python train.py --d_mlp=256 --activation="swiglu" --positions="rope" --rope_base=10000.0 --bias="none" --init_std_down=0.0 --optimizer="adam_variant" --lr=0.00317 --decay_shape="linear" --seq_len=1024 --steps=8985
Each number is 500 + 40 x the weight over its row's rms, rounded and kept within 0 to 999. Layers, rows and columns count from 0. Numbers have three digits each. The size before them is the row's rms in percent of the matrix's.

# up: layer 12 MLP up, 256x96, rms 0.144, rows 140-161, columns 0-95
# down: layer 12 MLP down (transposed), 256x96, rms 0.141, rows 140-160, columns 0-95
# gate: layer 12 MLP gate, 256x96, rms 0.147, rows 141-161, columns 0-95
up140 099:575445537467546463532473487539455524480505426448501482447516448481475498564449523528513477453507536553391545520484550509481479584432512510483487470513492505531467520476543493505439476506517437541504528511450388525438453490531514570553538606496469490522492545515505485542530451472523511527
down140 100:541508534475471514498497421456467555449526496524509487466499513582463555462501558570459483455511543546466459468513502516458579470509430492528500528528483524530495514503446421426540473555503531407455475476528471494530529537444411538484536468509473516576536492531508491499513579559437443478
gate141 110:498508495500471500513496531479556428459504572418568542494525494481486528467454467510459480529542493502480526524488495545542467526527430542560413517457529503495577453531472510526507495388487548512579529539509561509501470542521555450478513426449440433496532477461589489532489544490519480440
up141 105:510444509529509472519507564494550485516451561439512525514571456482495482487538543524511445476465473554570520465520541451493488539533531421462516466516437529535543447517529482467511544491495404508552560493500552529540413553517525539500448460446528478555545481508486471450488529541620534539
down141 104:456487448511490536576542504550483536478470442451535465509520500521546447489425544549555502554493512462487460498497476554507475484431531473562508519485460516545490406458497502577527532453453548511464472501433509507526441505431419467525520525504516492499547424576440538503498435556516446458
gate142 101:536502399584531474562483492537586535555512544422465468439482533559480512448500467493507542494489519463493441508562488443540446569453525511481469533464484477504500497456467548442527521522455442506495561537401502453524550517538550476442502543532485456484502539528501551463490517450514448497
up142 098:496571559454502561481506508543563449551417485559452538491486490600529526447530577448556525482500487449481551500483451546510489444484510496479547487509492538538512497473491466478528535404525498520480516454535512523489503452524468498471533494442468448509470417568515438507498433448529562440
down142 099:529527523506501468567500540545556479517470553495515533503560500574522566498546535537495436520496477394516518479535482435430444493493581503511553502450498464482475551489531481576456523438541463503540449510594505514487491498466533548471456490441579490468522485459531549466535526574443515480
gate143 103:552463484612544483438508553483518461471483524486547528541496493498531496465564483603423447538535443558462524521516460476457489522483552489548443454514503556555500453475487536486451494465470524510499394513495482501493448575476493518524537478537444472489485563542566549444446478524515482508
up143 095:471455458508509591474515556482442452520499537550543510545507497556538513523590488621457487501504445527458488457468531489479461524526557509494436520504477525556551487461506570457484450539472476523460497529513508508529421487517522543563443541501454531491450488388513433470469521469523468506
down143 094:486543525468520468549464468511559561506473446512428504495494485471562547524455528409541518484491530447545462481519534483533539547501431525495569547517506471422463501533488478510568550517580528450555544540487521480464559445519472465418481505461592504560507499519450492570523507505455542540
gate144 098:552479469524561525560571548461451463460590527431505445523459446478550542528540519487482457496485541523501490509458465505550484461411501503571435511457497462518515422476521456486538458523542471522500511524524411564513486536542513540508525506475460465491472554491433478557480408494490480564
up144 092:510486517472520430532462531443476497513437467522464489474510527501518531509504517548524499450559506472441492494501401517587520423501483443496389561491405439464486478453498462502498443478548484497411570475484491559468484525531497492512537465485484491499434504462563531493548522540417543490
down144 092:529489531498466562508493442491455449458402479576436495529473390436493478552463534488479519504513491488513455525407536552542458542580454454462465483573464469474483496492558485499467466489517568508480524496507501496481510534442566555480456504511489470431486548514485500512542525571571516523
gate145 096:460423487518483488527539439539487612504525469548516437503467442591550531516546490533472477441499527453497491496475518449538489542574521532500570521433528527471434501493546472453532455547495497524470434560516509549495449454486541579512471507492446506487527437440509480518483541411490495513
up145 094:552460361530465461476552531453493559540558468433501457453508563478491521516547453533492494548490493541559514488511517512521506441537509447528550568497470449567490441466460549463503502467472493535611465471498514490474557519514510465489486497513554495468527552468503513513510422430515543454
down145 097:428507495514510507519466515527513570580448411580488449567467537484446512445553530506565535437567509439552515503498568512487458503539505530478495498516475558523467506485481491566490496511501491513528513381501459508585443455508481504524524480421481545571464529513498463543461477537511462490
gate146 093:494479526516499501525493545503489468473524482522464453520496547510518504600546463580532520449534473494521465468610500471510528486481451467601515505498543492587447432500478566514551518468474517494528460464488495524539516527442603497523475452423489579520538415502511461523514464493462569511
up146 102:497543455508548481496473551556512491567495447476537499432548460483488490480475419479500528511557484542464521481411465482542517482569465486468406458466470439495520510435452467414548460503483510479499490542453499483482453445512496427452506517507516439460461540549530549502514473412564447459
down146 102:528506478593474536496521530544526527478515554605485462527508521547569522498510526520569570476438497514574429440519529539507339482507503480537416520466450476527532457485505503495496536548540433549477468449465492560546490488481512530532495458476522477525541496487488503559490508507485517510
gate147 108:484485487536468500489521571492500507485509529496455477451539461523490587528491464466491539555483438495504462471534507517568487447549573490550411514443512450489479500503518515498656442512475495558458487500470497514470514474542529505505483385541536549552512485438559552482569475485489502529
up147 109:481524536447444487536470514375512514477511579501452447482531544516481479432499406461435475505476495495456518457484515439503533467418525491489513531453465505477457485509555491473538495529557414522535471514531487516570414472520490454495544498501553461477522483555439553520495527583496538461
down147 113:492490513575513538526507545463522539508472528525401522510567562479479453485465522506448531509448517506486496567541417452481505484487550467539509498519499556552469433472525474444354562465469485569471522461537507438503469481537507506525487598490493459466504484550490465485491521559448523481
gate148 088:452512476476496512482441501536440506495458457484446508471511411526489497505426499534525521469566373455475467494459494496525458465497523523456531492588590538427447513425541505459474516483488582530540427463441466462540520510528475455476511564497502517505491469455537543432524475519534498487
up148 095:497497506469487546485513512577501509503460531496468514423561478512504566443460542496409469567460463499514437489572571533558542491526530509542456488507497454544456522484534496578476501469425475483451471473502482447531527549476452554522463541487497596461530447542501553480561472502470586471
down148 099:488435514502504524478522517589450514450468500511577390487477535524517586487490498458493520512473494556527505396518468561509516520551410482521542520495471464560565510525429550424444518548524490508554489454531518452491526505446512518540510510552454479468584528534512472528491445516500532478
gate149 095:483469475474593451503476486451506508493499532507456479465546505507513558456499456478538541462467489487479461538459524504467483619493442538494526477481555462451554520503525540475435461474476577528465465551533585490492480528506491576437567461423506491510406536501530543443569486495518515556
up149 093:517515536536470550493573433537478506474522515469477510491526509526493452562477502511491521448474472565459504375499453505555488489565479512510500447500529499439512478539566564561457412529473492498477476495529518439461505471438476616472407535491513494470498491537489490493498471558540501405
down149 094:475533532561493539432513496534438512559449547548503463534491497455501506534500447574467528402500541452453512478491513511501399411465498448525509555475450480493488487486529484488538525559505449609520511437433497505517497533503601429488527522527491461480475514504483465524552526536503451534
gate150 097:514498503504576603543465535472463556542588539490483554449482467464552495500484377520568541475528531520482493520505473493440467514565450558529444482553479488503475528539501483458508483513515496507529481474480525519551564516526523563491436464402517470443514536551461530509473526448482434490
up150 098:458501443546465530496556490478444523493534452544560522552459589490504464480565485491502435587508486500481544546520562476527506504504561528572447484451517468527450537458510451468513472440503496530472488497612458498513467451441536595423478482456529522555458485516473542489491494561497489506
down150 100:488430470510566485498515512484481547502519526512482475493427450557518496540530457462491469438522438477495438464510460458482467461495489479541546510511477546485533521562505393524509558548511537492440521540431484488441510551511585538444517504447491570443535546513412518543452475502454465416
gate151 103:440553483478481486478566521544554436525574527490459422421512517539575460542440430479493468511494530505529484522577510453524490482480572524524435452536480503553517490489488503468605560511491509457502502458531474579511479541507460497499537481493513485452589485553565556501510494531542482547
up151 096:472491504533522480480534503514470528509553367516519488447449473436554555513416598447487582471468458551488490460472516470579497541502545516480458471539512449530475525488521529474454479496578542534486517521525522501489475564518469479488528433529470521484519489479553426537441447565461517516
down151 087:469550477535422508493482511511468529468474464456511510476512506511514526544516462444495416537543515479487476531505546457499566559412485485441476496550487495476524495478413497540460520510528497705473513463513499482477461526505488470508487449536569475484425483503526560502515495499438497513
gate152 095:531534515515426507426492464515509533452491465523535413492481503469566520526471473471472509459536492520528466496515551468501446481432464489504469478458525553528507516482521469522551590446486502436478462378414439555495472525494485512516542457550533505488589474405534500489461501498542491429
up152 093:522518553450517511571552531480448523485552481507477527554563495462460525563499462473491494504504522485514554554558504538506588505482542532415498512533523539504506440530585509522516522581532525502536500510560522507587509491534524547505534545476454504475428455494477635435551489486506457514
down152 092:464516486600546513493455480491543475503464448464497483471456522476537494520476511521500500528491495471481465480491512500486342451464503457537502502518546489506532450553513503529594490474423403334478510498485498503459487525550584475503526495439469536521492488487488492517525475516504492472
gate153 104:534596528575561448567560532473464485497515543462466516444510434480477481535519427512471525530462564465489478435467450428504427531500491555514499524467466477515540530500435524568495516440476524527472469496500543491564496569487472495512452445503449491485533526488531473550535570408517508462
up153 099:518469508472450492473500435470520538483470431476467594498480525502470514577526565470411534474472507528509474493500461571454516475511555512423574543500422480541483445468485534441524519533507440513512559450505506551525461506515546468474511518473593584531539459481544511487507450553466512439
down153 094:529450548496477446503506558551502579476495489494524490519481480472455459446500491514480481541516475458477497503486509444558473462514522477545498554516531428480458512471586447469606483584491538533556540478564487451567423458537598448510532449546540536509525461523502463539467532565520477486
gate154 080:477426511535540440435439496466441493477471483528477540453518491553529552442455502525451463537524522525562590517462490516542480465461413513435499510491471488593515524529576439532497479562555529495508460462454474446583559531477485512501500482505447522474485467549432501450466492470548501523
up154 081:525481518442439561466472460551500480467511581449438519495519517453531469472483561491462553498581458481499477408505518509513472463481503487482568412517460499533490502579533483471508483558515536506457550503536487496492492448503456520534442578538457595441496452510471556461471497542559562480
down154 086:493516463431481489540497483556465544519455509447487556541438492464456433480465528558546497506458550450495425501527565467464440503418477524432457541540489510600439422445483498494517496501570536521480496489466484458529582550439486478505516493461455485517518500499511432533546531542446536501
gate155 094:564477452495484543516491583525433531520508503490557505525448438446482485478502462498515527458493451525599508518540526500521492539482385512537420501449531458468502561591478494482545522469501518497485519534492514523560433516482507468480558457436549540496523479535513570408518487515464448562
up155 094:445574527454522427529482517485488495444558560506454511500523525490497486519465532571518479501521501530449419552503506470476496528430516558491464501478516433518458539464532567540476457454500551497517433549534506538514506543432603558548517492475445530478457500446485485622549514519519502529
down155 098:472482484538454544524536597512417543508550482505467454499454534531512531475510527507530548561557452472560536473509569439489451554491471490590476433497415476488489501540444512502439522475507507550457471540553441554524486506528486450546514463443460567495513451518533482510571450532459497525
gate156 114:455543521488423516539485508509507532478520500518509511492422561581506550499585426511524473534488519484547482528522526559582460506435530527501497512471444411538393503504450489512554466449499541490466524452519436577479525479552447523430536481544481458534538463508453478529521530459522541489
up156 109:436471520511468497481452528473408438431516490491501519539490548553482542487488470544531455514485475511505493508411473573535477573519492479507554418486432452511478549496440450465448436537543453539460465471512421536467513573514473522502517529559482522507531502524492445516465546503544597458
down156 095:557522492378425485480521540520508527518535449489497536490549457506496501490519519514505487508520508504568498471494511464471512493505515501505451528479516534482531480527515515515571527532509494593457479506497502445507470473502261495530497488568510489483466514527544475537509483536471550515
gate157 100:527476602458518502550497524499529472454501499553554500487487502523483497498451487569554457542578429467497518478494505503486504516496507511573476535570499496388499498492521493454540498437548474534516490469492501520553492569535476424460574505459535430580511506530552535586563438493451523493
up157 098:425542534442517515517561517469546448472489516474464557521559567490411524463447570498476502552420571457476503515491546536482507516534441527561496456481576514514412528491557492443510467479462533510501514500520559484486529544563446513581525554540491542553460475472517499483542460486465519477
down157 097:556479482520450531491511475522572486500515446453521478524585505450465449535438424480576472420453532533497508526533557517534522565490463516508474515518481471530467488487437507476490427516486536515515495518507522510507497447480428485664492514581494506522520584487562465533514517483529508530
gate158 111:541438524502453492470518569420498563555492475468510470471498484549425548489491482510549540513560474474513523559482485464514493523457555540517410502492551485488535483475467542487535531493462603555490561447563521505500549495522494448429481466524438486466566579524559533493509482466491531415
up158 112:557528541462458500479569574558399543516545485516547476457516509504509607537558532460547495538524565536539495547450479470527493527500533534519461483550522431491481508573439526524484468498509453533498530516564450520517528587494521526462473499569538517488587502417518504524524525497505497458
down158 104:497430507435470514430513549519474546550561519511529513491544563590535522572549472529474473453557476531501507510548496540533568497570445493471483504495508449445485517440440512441445514493542544422444549502561538472550483544538435405512482479519464524503466519514506500499460463527494542467
gate159 098:506494464596511486444492513393555489498534458480536431502513463515457585496525474489507517503462529507431493472465487545512442523498510473503493541467470483456505557459543532493534544446446551551584538518498496533576447522534513441383515555543445476548496461504504468523468475458535542471
up159 103:543456501524499446552546493541463534416427520536547501414506468483509482526514494530548521351490487586568507511510503550478525525484543424490473528515525442568499438504455480464465492535511466544480506526495518506458546495471515539504408494508521563497462450503492483497479461452472573533
down159 104:496448513428526414439538505475502462494498463475490514509538461550466498504519446527457544470497529437500415498503507522506448454500497508535484529456489526503487459444490479609469495465559481376571547513472500441569539464500447455459487524510498482549526399467511521464459476515528513433
gate160 108:568598491535526468575515487497497535465539506445464497468535448521469577489479450504501492519505544460518514458511494493546417496540456494489481536477572437458547528435473494471530446481508521552510521543416580474533490488479499441555498525520487443509407458472534555424576511478476473507
up160 108:484518513482467490500517500440521562578561531529417485448503497524466522522475513467523504538475461530525503465467446493497483488519440520508496475440438442490509567444471482524479473550440500513522514420461473476414502540568543562524516503481392501417519395521511484566505447489547506551
down160 105:490518480437526539503500476504470469530540502504416525459544473532467557438532493466466472555498443473561527444406503441469437510484469478464544546515461497499551548464554482522441452496461598474489422474454457522498533548533451551520576498446482472478543525489542479541533434513550532530
gate161 109:518558502503459525513508514465518453529552529506493449483545418534523537459533520546464562490549460587549451519475505544530377487514509554539483489463486400541447465511469567457511511496449460495491581472507565536515567489535530499497515452553532453466502483483521491478548426459503450519
up161 096:538595566487581546458506551564497472580545553535499496525541442519503478482518526536467481443590496550523518537536467518513527508563572582542519456576465469563507458489486487522515488539479483519545549534453533475524528460505512460498457496554515447472500565529450530513546467508509437461